config.toml
num_attention_heads = 12
hidden_act = "quick_gelu"
norm = "rmsnorm"
norm_place = "pre"
attn_scale = 0.125
init_std_o = 0.00848
init_std_up = 0.0398
init_std_down = 0.00424
optimizer = "muon_variant"
lr_mult_o = 1.5
lr_head = 0.00601
warmup_steps = 200
schedule = "cos"
batch_tokens = 131072
dataset = "wikipedia_en"
Each number is 500 + 50 x the weight over its row's rms, rounded and kept within 0 to 999. Layers, rows and columns count from 0. Numbers have three digits each. The size before them is the row's rms in percent of the matrix's.

# v: layer 2 attention value, 768x768, rms 0.0799, rows 254-289, columns 64-127
# o: layer 2 attention output (transposed), 768x768, rms 0.0992, rows 254-289, columns 64-127
# q: layer 2 attention query, 768x768, rms 0.0856, rows 256-319, columns 64-127
# k: layer 2 attention key, 768x768, rms 0.0864, rows 256-319, columns 64-127
v254 098:555512429477530481580499586552469564452621486453516440436448449443511539611599585513496505425527405463551528468486580502468570573481493410427448519529428564561532412479570569504473525443490546
o254 106:559402640508524499420574521488483513495473452500524515548514497565472563602525382442550536565495526467585497554424514452546477468470518511560475434509469486502507497455506483527431545579527530
v255 103:502480427477517513433436543515488550546451516509541553520583517506527570525615482422501526451474527467532504430511545542529476453486493562473429406491482546419508479497558532513526498504494533
o255 109:515504529481453484525375506488595580491529520472477525473539535488501420557491507550421490498440519473560516517505572509486526464494451436544499564460501510529505517489511449488470404516449488
q256 099:522583478459558639469537608512530500481506472493508473459518488571506470512444429564484438520537487452496415539471595496377517448502570574433379509537404544531461400463553501501508502548584545
k256 088:508420535427553510543504515539434576552520471527526510519461537407562555454442511546515453524534483456551480444556545548398521490520515473372521426524551456505580461532430502490518442492498564
q257 075:433464483495435459573501607475526406442504471488437498490511498535484498474511582482532516499544501590463438489566561479532459484548520507562450523479461461479466544458507525460572514514499429
k257 089:553569489483446539463480501502469453526607529455531489451513573544466487523468450538501479488569484474534489507525603467466502462536447447433503446502477540438505563532484583535483451570580509
q258 089:447585458425573543534505558450467480557478448452519554547567520482486452565464427492440473530507384451567500493517529492460542466522529531591538521480389503474499407443434564514489502564475465
k258 086:551441594448513510513484602456467478477558528461465486492417459458496473437551580517492504499515481414492404451408445535489469493393507493417394577526538576431487479474508454487601416534505585
q259 078:510494472394540436556489477554498419474541487493591448536558447598468342511444477544482543460505553604513500555509455469586492414551491445520520513498469513478397523490423610472495554552643429
k259 089:497506445482582571498510485544450547520525374472518536527522508557564488469548468481452485557415390455546498527496507521385537475518521538458464444430481517504517461475471454538438449524577506
q260 088:479505484564592474592451430470490476520537521451537440512546509538553439451490497534390499505530521520490504526509441502528537512585487542445576451447482558513501458516500503516527531469516442
k260 080:439542460556492460444605520401485460516582457457605475553567634510518541548502407540511452479452496549499455483452560477528508559524467456516534443543545511457488455503468594499464504544493468
q261 091:491472485537492535550483501571475495471449423355557440479455510561556491495416472435513489464533545465474510567462532542481518487478369560479453432497512519546476538543550496413499528480568551
k261 094:509524492450481413482577484383610539601525460602447537517496557457448432506564504486454526440523500516504439491576445496518461563542581497552554492441506389442471444510465509435531536470449462
q262 083:577472480442466535534533522537493520506559417437433509472513501553460447513558418509469526465509446463555600621552515444530542508449541511510550575446501526495488448552441602465450521537511503
k262 093:496429470533485507493448494469454523530456566465499478582457472464500458513467557500515542569567510440423532514485476467542539519493486466512522576573551491449473598533525545485446474502436521
q263 077:533563438418479566536455562544555543554478578516523528488480549581469495528420501421536568538494563549555429466434529491480503443515552520556372511421471540434507466491504462516513545572514489
k263 083:485555501533580482463486528460487521572538504570452429507529460535494474460564425556487467486548454458552489568578461536503544503480567501454508498558513585506516471499474489508486457508518575
q264 091:461470489468563485548491384527430448356491429474424465397469536499451555542514497534490520454489516547377584493538506466559482542446478576470521436526539555423594578526522515536351448490465463
k264 093:464594434612417485477566547484479452562547511543550515443478452570494484468516460435490455513509576489474529479587530518465576493543490512526444539487441552432543514512543442494400544596439474
q265 088:482537426512526510578548501552546508437539534558429522612430474368488483426510529563464488414510441540561503560463475492373531505504580497545533495498420580429428456382520413457422556476470476
k265 091:490387552530476496556555471567449542426458458541472527470557507558545475540591532509539543456545502446519546405578517451521512467512390533512465512478523450478445482466621460450557435537464590
q266 089:443467439492371433462491489505512541539558469586626461511474453519481474473559492571479474497492481477460555451538508550476597518531538563475550560483400482478524516438494413554513524506492448
k266 096:553476554520579541515498470549398574408533484418523466493456535503567558468408529413524523561424486535526457494428469535456442494470488512487512589470508457496488398539535528537488521413390511
q267 090:518450551461432477539593520422491444450524527549425502559462417526533507463475472588526545523525477511508508544545480428491525591531510487456590490486484450515544591526454459541531460504486499
k267 087:516469461530499479438442530527509487492514465443481506498555447424485529535553568451459586491464442486459484570505505579485513445501564503424478493427459490523461432426520511482510552515492527
q268 085:587476553512524472524480541434485493376563487596481506543393469550548390482461478590507440530538552495476452470576496458591439509493446548506443422616498499558469563544469465455428468474491530
k268 088:442477513489404442469491501596472552582461434465501540568522508501528521447576506477487579514575518414483553603547516420503476519517517476454508581434580519593514524470444463554387453519526553
q269 078:476519523569510454438546390467488457536407470459455462436525580416530446458510611500448618528480513530494592513450470446534448529504574482490567562547478497414452576571488537435420535566511515
k269 087:554451437520511431501522480448509419542623614471493532572463505675470507451571507506466490602538515509525399509447543552437471500583472468529512576534447479617461481559501553618429442467545477
q270 093:482510478575510486460479514455447468468550441502490623536539480511487508517459493570471516466545462558534552471500464568433535470487502492643514568489376480474499572592478529508533431582519484
k270 094:432425575476493483541480393477519538501548426462516488520484480508635494511552530456462521513470490515422498527571481381483551551464427505432488498572522460445546482453483461528558447428437527
q271 090:560571491527483534628480547569552472474566586530549476533406496483502512657475483567529568554468484350558540532449531537371573500468461602530565560540501456448494493528486474544537479490550567
k271 091:552499519472504541566495605468430466556503434506513456485538480601448531597540522512544437554505467504534464568508405483603517508548488456486561450514503440443445550580512472500520561471457473
q272 087:557572533501476561461498432592415552615465437461471486396501513536405572459527403517451529522498458523455468490483533552494519486416546513462427396474427490459442509497473475457464534515519527
k272 092:469437486585499548521539498433460512477520540546465573523514519414532496456448572434483472514529537486449526352579551569482496561483499581514408411500484481477442477569572507443388354512497506
q273 085:426521548460493532519373548603476481599541446497491479552533530480462547468511579489539426514525531528529423505514432542518521452496516412466512451525493560522496562489498525522433583556504484
k273 096:490561455536470509636470480490562485506425515481516562567518494544576520528511510519509491494479446483511471553513490464543443481478512570515495524588452457510494423505438485534455591502582499
q274 085:550584523553574547445582498412526480594457586476533536468589424503455402467559539549533424429497539445507530388511492459500506512501534538562474569455551566478512608536492567458529488495499532
k274 091:483438485441521500459429534450492571539522525415460476480362535577570483549452525490452482496393471500508504553458568447376493493499571443478483561481523491463464517493531469504526532520592483
q275 092:560486458520499439485541583448440461522471474501486519466507483450460427475523446552615453541482484511484510472582505558505551482540430528502539476475496478541403421435511523521477532492466436
k275 092:457517544437541477507528390469546571502552497478446438534539472494449466564529426449473566505497488528561498472535504660507544495537493447432528532478532465533445469489474410502519474558477512
q276 081:376553494478532488506591511545501477470537427537466450465394540461566515563482501550548508482473476507500534523539518449510443486539541592549457510422582528382545525460521455413561429493366487
k276 086:531420563572438559438556513409504484458456527499464477569488482492472565479538573519445522412484432463486591409401532527506555433488539567555431504447483478425491518524451513419386488513526411
q277 083:566521495565544556530499532436480510538471492445564535512476558511461498447471502475461430506526583559543448534573544416515526579573504485597535499555562532455554518457530471468518562401548509
k277 087:488450490502476593476396491532478487504528508567471482581504491435541460426438448473520485465409514488535465462488532549514506408492516580487516602477481447553496572479509481514510455580428501
q278 090:442580599550552550424410512528503567524485446454509418553495522486523459497412512511481469585442534486569463460563479562608484445499492447565514582511535484496560439465535487487457360570538591
k278 089:451446499535495449447471499458430456460428403472513536570512573525494562513462542549506567500436456575473452554476524524518530562431479554465499588535484517436535526549518486610560507548462439
q279 093:415523536485596441463422576474467402540527511524480470482461490541529524464447527491446511603542513482457507487540522442539539597486442582559529527502453674478481515456482434431470424488522423
k279 093:520456496498483476454552542658567577615472475566620548409512491462587577434505407536530577471460479455464496486505469604511468508480527565455517525506520507501466533526535524469573454531499501
q280 091:531487473520483544526432572500547424442436428509545548516501533466502528477480532472564563455554527457480433483459435516495414474549480481473522442501558409449474429600656425476516432431453544
k280 087:449585505439507450505490527481449555615419549582481498469481573397458469453501500473610507562464521403517493392520560623558450566563569475476484371512513540518520563429565552494523499556534519
q281 087:518532595486477549518471477417440484609550554525423444526450533514423420572520445519547514441597552459525415506451502496525495502482489504439537468489404392521526518519468476464465453496510427
k281 094:496480446622524466487552559527502497536498480466479603512430422510529545514404541517473541477466537506543592454525470521510468464450495502605433516530538512432499436566519501541519525550558491
q282 092:443592488513471505596509584507524520449476522532515432501449531448505525365432475642388564381519473469581481537485473508447538507492456475495552488488425501457435468430460533501476603377505545
k282 094:545471491448512480523477391529494449486501521418523502537481451484459539542521477452554476478474562523546487427353515455410463445522469509529494432489466463534593409578616469398533550551515467
q283 090:599446485555444487552541529489586487560425537485434562485497499414560509565516530516540462614480475439507606462499517520496444564508503486463481523554519469460509544455461496577569448489481567
k283 091:508410507461565585487550473607496454453473518536553478538453541521439620499497473491522509474570434508462562514560577532556507476474540533562525472368464461536506505517470479474446546420523534
q284 084:476434493557529442513495489522551478567446525483505489517515542490565489498481508456439444595560436474483353488506625453457522420512589493475496541508475463594391448483473414539594509517497428
k284 092:516569522528491536500468566540482429575403570588546473498442501457468480394505522524452528451502514458440449518524424572520450505415464546478541438450535537422504528465473515542470501504453487
q285 086:523495516572499427461470493440489508605438414503526549497515552506534531610559511470456440434385518573471430480465433438547515511510469482566491507441511504469439525510514543469573540561480451
k285 089:478497450473458518514514533469595431474342527600520526522470438503440370512526470518538503508529633460484513461496452495428551482434487462475584470450475513513595498515477519621506520467552476
q286 093:390483507460513444472597480501469460510533493467419447534493504536536572484526487599550543528484479532449440432446607419521462493506526430542512475504532522513551396537498506543490453466488580
k286 093:564524550487492482560496552443460500491427450459533475552452573531522471470503441549516510590396570521438486529516477581548424525505500514464505450473620467595524508498509554530507491532570447
q287 093:559503432438411428607394507561615405493498436568482504469496548494512564477540490515480445501504444488544419427515480467538475451542433521525454466664474594527492469504421472477597519562572505
k287 094:441501501490500410405559383519449539499548452580490459552430558514484465513483527551548635531405649449441574529588502607377503449482430458426567416480516479543453525514596594460501528533473538
q288 090:515612482577510570486464431427584580456530547486420505433544544523443578381551509493563563501440433461501521410539494547495541490552517525496498543395538461517525493506525481561492528511456628
k288 091:517435574458520609469531496500382511540461470529496492581490459444534452421459453631455524381499541458434547533468431459447531466477391527481468509485475511564491480520478494473531545535498424
q289 091:515479526614521529443427541596452532578512380472531541507458493576623508554473462491625577567488455433529525479559544515461483520517446530438434530419430512594472422466533511493421519536539512
k289 090:504494409551481516450596467493539407453460536515514469557467413436408455484499581489414495357446533584546618493485495369583435389511581496461494535482517494505499567583462472527568458451498481
q290 086:491520394373422440469489526494481563490484458503512457535452533596472561470488429508480520534507572486525447536521466404562477523487545543516496432462436576462431577485484369488506486467501507
k290 098:530588518489408503478547531440565475545481526494542546452455425464516495462513485563440529449552394512518511484600493537465450638388448578496517510573521490505522412528545510649560457513560444
q291 089:494451438544590546464554466542354492458495518611543462520535521484478514522445532517411472449586477478458507512508426405533569468531469462423475520455520461539512501465474464421483528478474500
k291 088:526468559554461348422449444453533434386603473551479481509502543449487489524537453408494464531540496434466456459600520533522500426474542481508573471461428510462605551529526522548431532469605480
q292 090:483519438472481549453400476442516486438536507511492559453464495622526495457499500477489386558449632502502545541504531464439474550475489522487440464447466497556553430494497412509496469467530556
k292 100:546520476473497465470532513481487486411460506455470553479462514459579482540403500517527522428490491529449449496440534479546416530556441467533504588428478483499538469427559519550572529501487508
q293 081:497465545475504485434412475511566547560486542502607527456521444592429608599458480450440525420489546541517539449405485489544528486485513486487510468533366565446477575495576464514546507490499483
k293 091:527462493562499417577494513484542468551594448457459534473480474507422514423592471547496457495502479467524486483477434437437379476504556465408538555498583550438544569527507566509458450473593476
q294 091:554494480451433516471512447556488495499487545439493433476601578492569524433564575483565500594470477498460527500465471500549468486505493523458496522430502445557524414541470592512444470520514536
k294 091:471514488489506432587541623485472456462484524497493573477437484557609564481449522456526513547486508465527580446486517447506531463508491495436463468396460548516500531567536466500468468536674482
q295 090:437525458553453554518541472502422527612490499562563537528455502446440441495477543498439487477486540503501496530428616413533471598550513416461520517511472472613471508470448449488525522545520427
k295 092:490477538500473472507488415433446536532519481483550502479597480579542491502506551402445479516560376495488514532559527485443425563463646530453456556459504500466463517605527548532436464530506528
q296 093:490458614511436464539556531472482467485543439442477493442496514559497501480521458418514543422530524545462541504461552616565447447470536476455558519510504393495399455513472552513558380561592472
k296 091:538510440470485567507455560464505409529412502523514517496448563521566514499460628473402562580452527563488435471491547543499472490484470472429468604500500496461506403534582525478514499475378458
q297 091:506505470489446483572548425488514542490379503550530544612428476502529563445529460455522499457511413524508556506576493485508528458542508528443495448528450460445489495534443507478530501508579547
k297 095:618462499563514572493407515552367475578573492497426479451408386521489410528457499454473412479458481448416534457397499489497551557385509480504516585401522541568513531459452574556508459493528512
q298 091:435542576561488450556546495531480416509447436478544460547517527572439580497537499528588501503554529606408460471518477512519509481531455456544542518435538524517505425607397535499515509511505473
k298 092:505447470537502445578510566491553581447464552569426597528544559568520514488408496496489503483481508461421389457470566479533501531425504489455497555553555524450436437457537506529570444521513616
q299 090:524563408503516532591454388601551506467520569454503449516437466512597491509596471548448447488375563573484502436482403495546507544535496412531443490481534491502448496603425461518535476580497474
k299 089:531470457478503543394590489452506520554475392469416530522508573520430500533397450534519499507596481441467422590520531489458568572460570566484523397492461492527440457455460509524457441531495598
q300 094:478492514600514428511416457545462384543472457455463482453506487569459523465547453553477496481567534482532457511403484489428538464554485470524612480472487462547539476491498488428516473526581462
k300 091:485414575484472551560473427434451596552538370573445565440531511508539525497440491450461628450433516518504532468541490579512457544545535466477516497625473509419500422447564544481556529555503529
q301 091:514574452454482517500583538552500435571407481359541558490558509517444610510513505538486474513475466464549470570468452556566500493504580581481473556526474564545546482480495507547460496574569514
k301 090:484500461509478485476533538445465577432500432504556540560576474530488460549481466515414406575537596515555549487467530531473485555438503474467533468516413364536446515511498439498541441523571421
q302 092:402473485518472533454537540566523495515469492503445510511416467488573452444569505428556453592441554555478474596536557510568514514446515486508509463408480469485542587429493501559506529483549505
k302 091:572524495491585523470482502585478463536518543479467539588524489545532504508473475499566386419513371366479477500394536545455530579495542441385483532523423477544429475518484537453565458489527448
q303 095:481480538454579517498528443462506420457516510497508512494544388486444514499462416522556521550449475514542488347440407461525428533443544538557521472443504505568496517476424445570478469483484507
k303 094:435435493507469496522416448416459494498491519537556562546470503475605492433428572504471551463453513506490540596584482494497412498563462466377511474441578479499413579493571587499592456453512539
q304 096:481407554537538433447500539472580463490507530458511512534533531525529508551503526497521547542517375644527545549452515490577545443576442501475491393446613492548485454438463593471495466627491549
k304 094:474610453425466534487425553524523508497504563481557466593475414464510498563549483569488465502451502521492287551550447478525506501457537432478456563580536395477434507540449474561442519492474493
q305 090:637538551481483473453473490503530505498468498512402564589535487473443492541481478542457440525544540499554532521546523567442543512493520482457616535521427503525441517523465481547552551516411510
k305 090:426483415438491400577567567417464406529527596494509538499496454558470512511489437459560514560562510567557561454484530496507409435475471544531550532516608462493494550444493531456548491501529493
q306 094:449475452590563572486507490501478520416486491462407578490503561521508427585561470550527481485563531591476473497435553451454448520509408642512437551570487542501454487371451483452507517527525497
k306 090:515457531453440477486515478510539519585583468524499408440440513517554577453409473485579509405536528500452451469552486559527533521588530502532476517483476400561439418480519442526538434440491451
q307 093:472505521517515527504453465538514485406485469516580507527576550499537415517521453462474547510464609490507447443482489499489577502553475554510431545492534509478476469550308481607517482484419500
k307 090:471391473523435355446521497500509479423451606553439518536534565508502525543530538543556504523403520592453510541514428468444456453466499419505541502456529562426472424488585557461566520535567515
q308 094:501402464491537474499428420524524483478580447513487416565505445537506478443566587487577522465461441495450451501433466569517571545508446512478457482444448487533395566444429498422437566508489528
k308 093:529484451522404499419541491482547502477556473589455548503416475387514585524490535353508506484475594573490510436445540426455405420490491421530541505584450493466585543438493562439512590489388502
q309 094:530425650490488524505455547481449528517470447509533411387484483471472499463481456554529482507436513596490507509476539521492528516477556553487606517462462504501513433517503477511427450488501477
k309 093:537511482557441508536471481430512531401460467507448494492535498462546499523510546497489482530585559530489531627508496528560495427541386445487444573557462490483442526477530482484629489481428509
q310 091:525501485477503525492488512607533364443546571452491453566494545487515460445512570548572512556501464536503505485520445490564507574491508599335541557469497525554490502492477447512487548504455680
k310 091:511506498541456479544503472504463592511510514536551558524429435494557472530571544469522532417507429472502511404505454569471551489455493450572437383525666436504420592560452489539506435546513463
q311 094:472485584472531506430484453424467548472504494494486630488463449448536586509467524408401534432539454559499545426485458514441534485478458471493408375492364520536396551513447515528490435549460410
k311 092:470428519542538387506485498573481478470401516487510509477568584487537483601490464505523448494440580443450484519504510576491519451554555502546452481456446476527506535455505412499452533519569505
q312 094:554511578508504458496505502451504515454445563452530514475524484503523551513489496492479444439493526496445398504452539460591524514533501450459547487488541532479520356471509493503589546554494570
k312 093:447486443573476480535496507455492524455483499508541476523540519540475509411484539452475511413498584541398505501435459546448453459545422476544417554478434451551508549455469445503495495562472419
q313 094:654541577546416480506453504582499541530494505532596498600653479522491491568482456448446519555447423529565513577549507478473510491445462522418531420528551535425420468504477420472456516587567463
k313 094:500430484501446526491480559459646531467485501503524405570405516521557468458455526610530481474526475440535444499545543429517488468581413531518491591504415529522508527441514517497488565524450481
q314 096:549506544463508492515552526522537455459534538475550539456537556520522512452444539446570536499489453529366486526518383499393578446441511496495465540452599464568618508482536435425451581497448583
k314 093:489539544545488532506491482526506517514499541542505468556520496458499466505481475464414432490462466352510532443527535429532400442556523490482530488489431402488399457554433529544599435517474522
q315 094:529535440556450558394557484481460475486491461428436429520512549471433436528490522524440566456428521543499561363538476490510439555512484552557556413453474486556535445515456619507482494476538536
k315 094:528499510420509472492499428548467529417397414522522401501487519505493531561571574424542520570548524446472506584498526511503525465475565481467532497496578603553478432486608499555579468507459528
q316 091:523536451465475490555435442547500562557543449580471533463494518545514411576501501465449520509529485497528582527541515492470565484525484459463548517616506549303475605488501546433399571490493551
k316 088:468544477592502503546539508505619423490550441500462549430451433523483503486507384383459433414495477537497486491482394458538545410507661442526494482540553522577554535609501513462604532526529474
q317 093:509477508478490520504456436486491515575484586533534492506496449540514486442512520396426535563466441490552469494461516503472587475565472589492617588551521412592472500470477536447483482472454453
k317 093:496494421630450442477475548508528441417381615528455433534519530562538556532508469390522513485458494572465558543449460460496589503481513484418426509482536485567503579554472457513605490502552514
q318 090:471474497495501498454490550526494510532474477466496561523511489514476551599514523533534489556550532512473397559457385468440571477534450481463473505472487533512524515510563492579373447473524556
k318 091:544489551452494510508502439510526529390471587447452484373430468427537569542483481458440453472507389560491465526480515502529450529512559540551477480495476475519468567502508558538493463524525461
q319 093:454536564518552566561444424551462450469505543410449582487449453571532461526446390343503531496574532476488511504529561535503548485511512432563430470509449472374485498585496521536506571500470485
k319 093:519487541452428373545531509439464416437560508548465527492553598562553510578555546465427498529587464448552416492494476497499504535531533546480514542575524433417470509503510430363565471611499560
v256 097:545484529448572522471547510542468506561462410467619485434509454550576584507491540494535510551456441484545455579396463430468408474483545607414554571450525538510492523466424493531585499519523488
o256 101:506492632508561431612435493463430516553474489496526462563537387472431562502581473521552609576549434459459583473506496556416504522504411577468485505459502440424445550475483475492581511441497450
v257 094:494585527438475521573529470418524554501513475481523525449550486524518552513502504525492399477497440523535495571464521631522493515506558504466570532555491503463489527494518477426527399548511508
o257 101:490442463589513455487512554509563435472488426612487438502450543561480498441545429580477548488533501537562474484478484526443413556486536427359425467466485564497544470472508531557450469556535517
v258 091:467471425435497564479487464570431600438521581483516522506568533493508455531602472536532535444588495533483519538428505451528441498513410432577550429497605486529405517482444498424514536497466503
o258 094:477481448393496513505464527504489531521579408494328526555504468451443469446410510589543518567416375467555445423514571494524563510461533504485492550388626468457556478448514573546483474497514513
v259 090:474506504529544400610475520491396483483434502558535448562419456609566574477558452545488489412410532573550429453570419496456401526515422474460590469486564442477519503554534498458520531531495487
o259 092:503561573439514628562537575407466506532538505544495547488465484465496552463483429507486440535458433497398624462539502568515467593547524490501450480470542534555430520460491522578605634511521456
v260 091:494529421472443460425471526536456501500456509409567386486382519507493545427576474496460452418519512424386549493564526540479621527503444524479591467516504579500558477499551452560532504462464540
o260 094:508552527510467437502498467544539471491469613452577562504512558529517531516495505366462503578483507508440478496506401571560498521504505571566415511486518403441528545428527444465553472546450571
v261 094:509543467509525502450608564443456506479469564503486482497524592419527556508466568567523497531554496524492559416488623606544546449650464425413518527471557486506494518500474492514434560494498528
o261 095:520477501428582407514569552464452410488551476451559466565545449474444496549570592474526486500469545504481477560574507543551474395438569579467545520463415563485538455446415466588488471518515451
v262 093:534508537516475567474641482479642476478449512517560532555507559431511561489436424533413431509572553505527499472485578408439499529466525508495526549483458393450483534489543494514505539480451571
o262 095:466466565546526439477474454470500493549501424629603536406473497530499513433538446499500480546483608502525433537547481606481484487516500430539493452449490468521456537458489487521484487519467485
v263 092:527454522554463498471497452487468481623473449538366486581536589444517484540487464467499418502591503543540596474484487459416511424398613440456576412490428494510556473563454454459671582562488377
o263 094:498593501493538446521553488556429572534512430492569586514438499400557511615517534485500521478470409503571457538503619489443471566507507558536522438381451520606461411457489506510604414470539488
v264 088:504423476499592510508412513508438521553471523588497452553524417559494464427504563535426502533525459500550542486460542463479537449527433483448474521475494534545470465479481513383433512433536459
o264 096:516490473467577421452530416489622574431504531391485507560537414482513491502425448503521481562456470521527528506533548517536508504504515515455473503461468506521488472450456435530489473475582542
v265 092:541522474517481473491520403525568411471403410571413500468564595498384506547455589454432464485495474474456480464488445554578511526501436475478450577505426487560503418520512491536592516452426498
o265 095:407474500412598518464465484518489465481504492516514439526545519551415584533520419515434442465479487489523506418541490497442480517495492476537406515454469558538531452476495412540512585493545531
v266 094:589532475418569447471535481423595400480604567399562530522486479445538469526601440512466533470512491520473569522539510436548482393529385601562528484578532530566532542517500520445524493458458513
o266 097:429549477451430566444591490601540422608532566402560540541442576558547523534427509545467381539598479585533430399596434453569503474504570496485527479466524500491493454456574456484461428580530510
v267 092:608512551436580564497493493472503598481430436509430476473506445540600537502507509392527551508548546415521477491520492478436522500520513482489425449518440609454478479557459524537531572452507497
o267 095:508455455516523489427516630545563482575523511476482579530496501514443514558474502489517494381548522436511582513493602572488559443437484455448514428476486475481562617542497498548426488493483490
v268 090:572404527490464473565412526484497550469447517449441531386528499461552539491405572516465471451559564476491478574491490509499443502436521544508482435527526555560481519443536427461512565556491424
o268 093:571448439488559460515508475544504377480507470424458521527538527425483505484503501418551514480517558499515571557494475566524525552442462508553587484468477480560508523539474543600503600488558528
v269 090:474449468455530507522422468409497512493592511532521434529489476471510519600513495497503445487469478536545479473552482623577483454503594413532477461581504510437473445558420492436516598546451568
o269 093:421510426487510520542484498556455520446476456575485501484530495548447579553477590514527441459593533569483342498499542538592530453482466386571511486519562483582526573486538554514512495425502444
v270 092:487523521530524495491444553481491543555421453492497417516511452435529510479522545494529459431493526423541413524473430524475505520477480537545507562454483488570579594461562537482548542562502529
o270 095:527534565473503443499446465468391395468418491506506467454546552467473518528398445516542575497457528510502555536447514463467535537540501520559466430491591526476448467516570524505484403493544521
v271 089:483522453461465507496458498555518463513542473413483475530514419439624471462515508502458481434421462479513443451500514542543443454539527477511532523568485441564484372507473510558461544530468483
o271 092:438484485527481568530492494504393472517449470381567547382497468426432495491604462427487562531498580499525512568658467502552516429530508533521538454461381439463477467451418506527452497426501488
v272 093:496455491531563462431510539583559501575483426439441406501497421508551565453513328567439411478550458455465553436510479489530543603516510592502448488460569497547431477538401469473479474484505482
o272 094:467522481515467434483581492572484453481505543501448436456513470513519572577437518499451489442456535519462474443470466484472504533456418532537456512474493533478509510492491503506382428537608513
v273 092:499505588492446561471521579418457513490554500416529623535525455480544527435501506498508405541652507584537458501495506530373649537526474485531570482496550488547535550515399637440557499557465583
o273 095:463546499511420491518471422525440454459494466507598523536488555449446550565550415453455613579574605497580515517508532487505493524390547686481518483516471577455469485639525492481528490582443523
v274 092:511475619534415483482586500452541557493434444478543564547579516414595557491452549563423491399465478447612347540503487531451472561480521504541526475554450499398494572504519470488499490464441548
o274 092:447471402528513484484553502509365590500570532559553540461504504550385528492500526565454496532484535498428541546545487558546482394504562529520625529527482377452479487521450414488494574497511485
v275 095:506574522539402533512485417491541600505594491504458451466496556584547446497472512611453534553532506553490530488469478406472506486484481501427471482524419526444513483553369526495538439495545481
o275 093:518441544506529527564547457482479534461488448497462520570446552518511486534525487526578466401491460529588484449524491538388532533535471514398550543559488506509491487508575483476498439418446420
v276 094:503530474458512455498496432531505534477464498460478563512576508502481498495480425516576553506535444460460522482487465473438564606508498460521451559562454493488483490477448449515509542556518561
o276 094:556459498485486490407499557538437488440415501528541514450453504511458513489602570394496444485502433507456504475549411591412630552429600423502465509545520478525435469485513439410556491463508555
v277 096:516506587579495476445524434445484513528566596498430510486480599449453485522535495419478491458453563579479671493501548541508513434396497434459442366448526606575452493471431487540613526524620490
o277 103:459509501436549510589515449439465610461514514519488533488396544487465533559523514419564518421523557466420500518475460461407428574481569483491484559498536509402573450486479499498480498479567472
v278 091:517450436495464620568560494550519528572536527397523476443474478469443410451382543452542509520539412517491629460461519432495441473447496491511578464565478394484501576562499402478464516488557479
o278 095:559548519567528469446532493504466397459497459438489440521525468480529504486673518512503428509495462478453640473466616460535548446466439500446594529541543479508474442419466506448498556435483401
v279 095:510455484595526495517492512494521464436466591656522435543535545559477424493436462520484507376513482450548515416457524497403574591494544457477490547596462466520459419443501520474421567560513561
o279 103:526533496565493555442521509473544473387560532516470487616465618467628564515553532586564521464547572464490541544522505538513648487479439399500509432491454531407568513481489537566495495473499549
v280 090:453533388429455529431476523501413395536479604474530503580463410545486575484516489482536481429532483502502579674505556431421546405529448506479458475475434559542529511530514460587487603453472447
o280 092:482509452505433516452546545396508496464444530498468517496534557576485543541487458488484470538529377582526496527510501476444515602560389473463440479475448598559498456515559527446447469576550480
v281 095:571486524490512445519439550500564543526541445422539471501510510561530526549512461520545413507524540534540485408479440493385525462548522552482496509395520520504535466408512484499490508462491470
o281 098:532488474538553567421460571536530528509457483510477562516493475509538536502490506498488559466514578450414429510540556567523537474504444517535561448518615455581478539431640521450586522538497499
v282 093:500517585495569476397538550496448527538506568528500444480488506570426528423556546562527475493560490429515421521520558481464489432462527504521440586586606553573507567522477512558492433544577496
o282 096:469553494439454499522481453408536424472548576398469566446468526540540499475517610465484512544522479434428501514643579477474485537515471492409435504547459519483476520515569414487594503507550462
v283 089:564487515523510479449632509582571440588443476515486544539474505533510450487435519476455450531536505518559542454509518507510418512453480444488598551457463587446579536459510484426526498526486538
o283 094:423625450545493506526534492507543520520453499458447500500480553545537502517465439505509568527372533505530531493555541484470587493394560500509530529527420561454530595548413453501548561512509495
v284 098:480422462461380580435610459481492501615501544543519495486546511570608491484485515563525524500454375530470576523439495526552495449482529568531466484498497500509421516400462556395526509482530445
o284 102:335596529510487505568456397551511455477510481483446511512539446554530537428505593524514527525578426453437489530443464494469495518473495585412465536465502416583527389415518418485478412534466485
v285 091:498596413544411490512511441514552485497474451551408533445527480521447510480611489564561491521533518582438478471633525501500461509588479440513450484524496463459475623465470538471518501475542489
o285 098:428525471422540614442428521528531466537509434398483563437460531510526477462524537527522509543485624517527517397457527438507495522500531359464475457452537500510501522508496468492462544500576501
v286 090:520475424497469437429437430509534566485450540468507527504514463448537451497448471516605563511540588514423462425513565465505421553496560454535445522470542507516478521459396453484389580557474473
o286 093:527488439485437579453550536491513577525513523483476590544467531470416522579421571576453560532590529594445567447507496490516469477473469412508464501556542593378543509470534546504538498530412489
v287 096:515469529454511569581408622570499508475492471410499474513486462512563468479494526496498414490492467422538585561552438415532533471426502549487468415516433513507444436524514546475505527559470478
o287 101:572518540554541540444478505566581405454462437497519520492453415510537494565475454420530404539539571523517524510612442499572569570469482487414508454548487558561530559498472426416453480507448510
v288 090:546475455577431479574508560448463483431462408462511491454506543538495497515526432526479522563474594516555448373482509501417560522507465447415571474442570478480545600507501488459473530513458481
o288 095:453495475514471574529456540545489620524464483535498470492494433583564480436496500526530500458530530486509544529479440444478521540515465572524473472594464438534484533504470503428573470511604469
v289 087:470532482511483471515565408514418532505499438475501482404473543529435545470483456490477430423563527519476527516530505515571455571552474497490405571455429502433606534540589413570371509483444469
o289 092:577517430515468484547500452436430582560473560483523508480424547461538505504543508480567527494394454519484401448526564515483528547429495466520617474520509512475417422549509536448458447466590530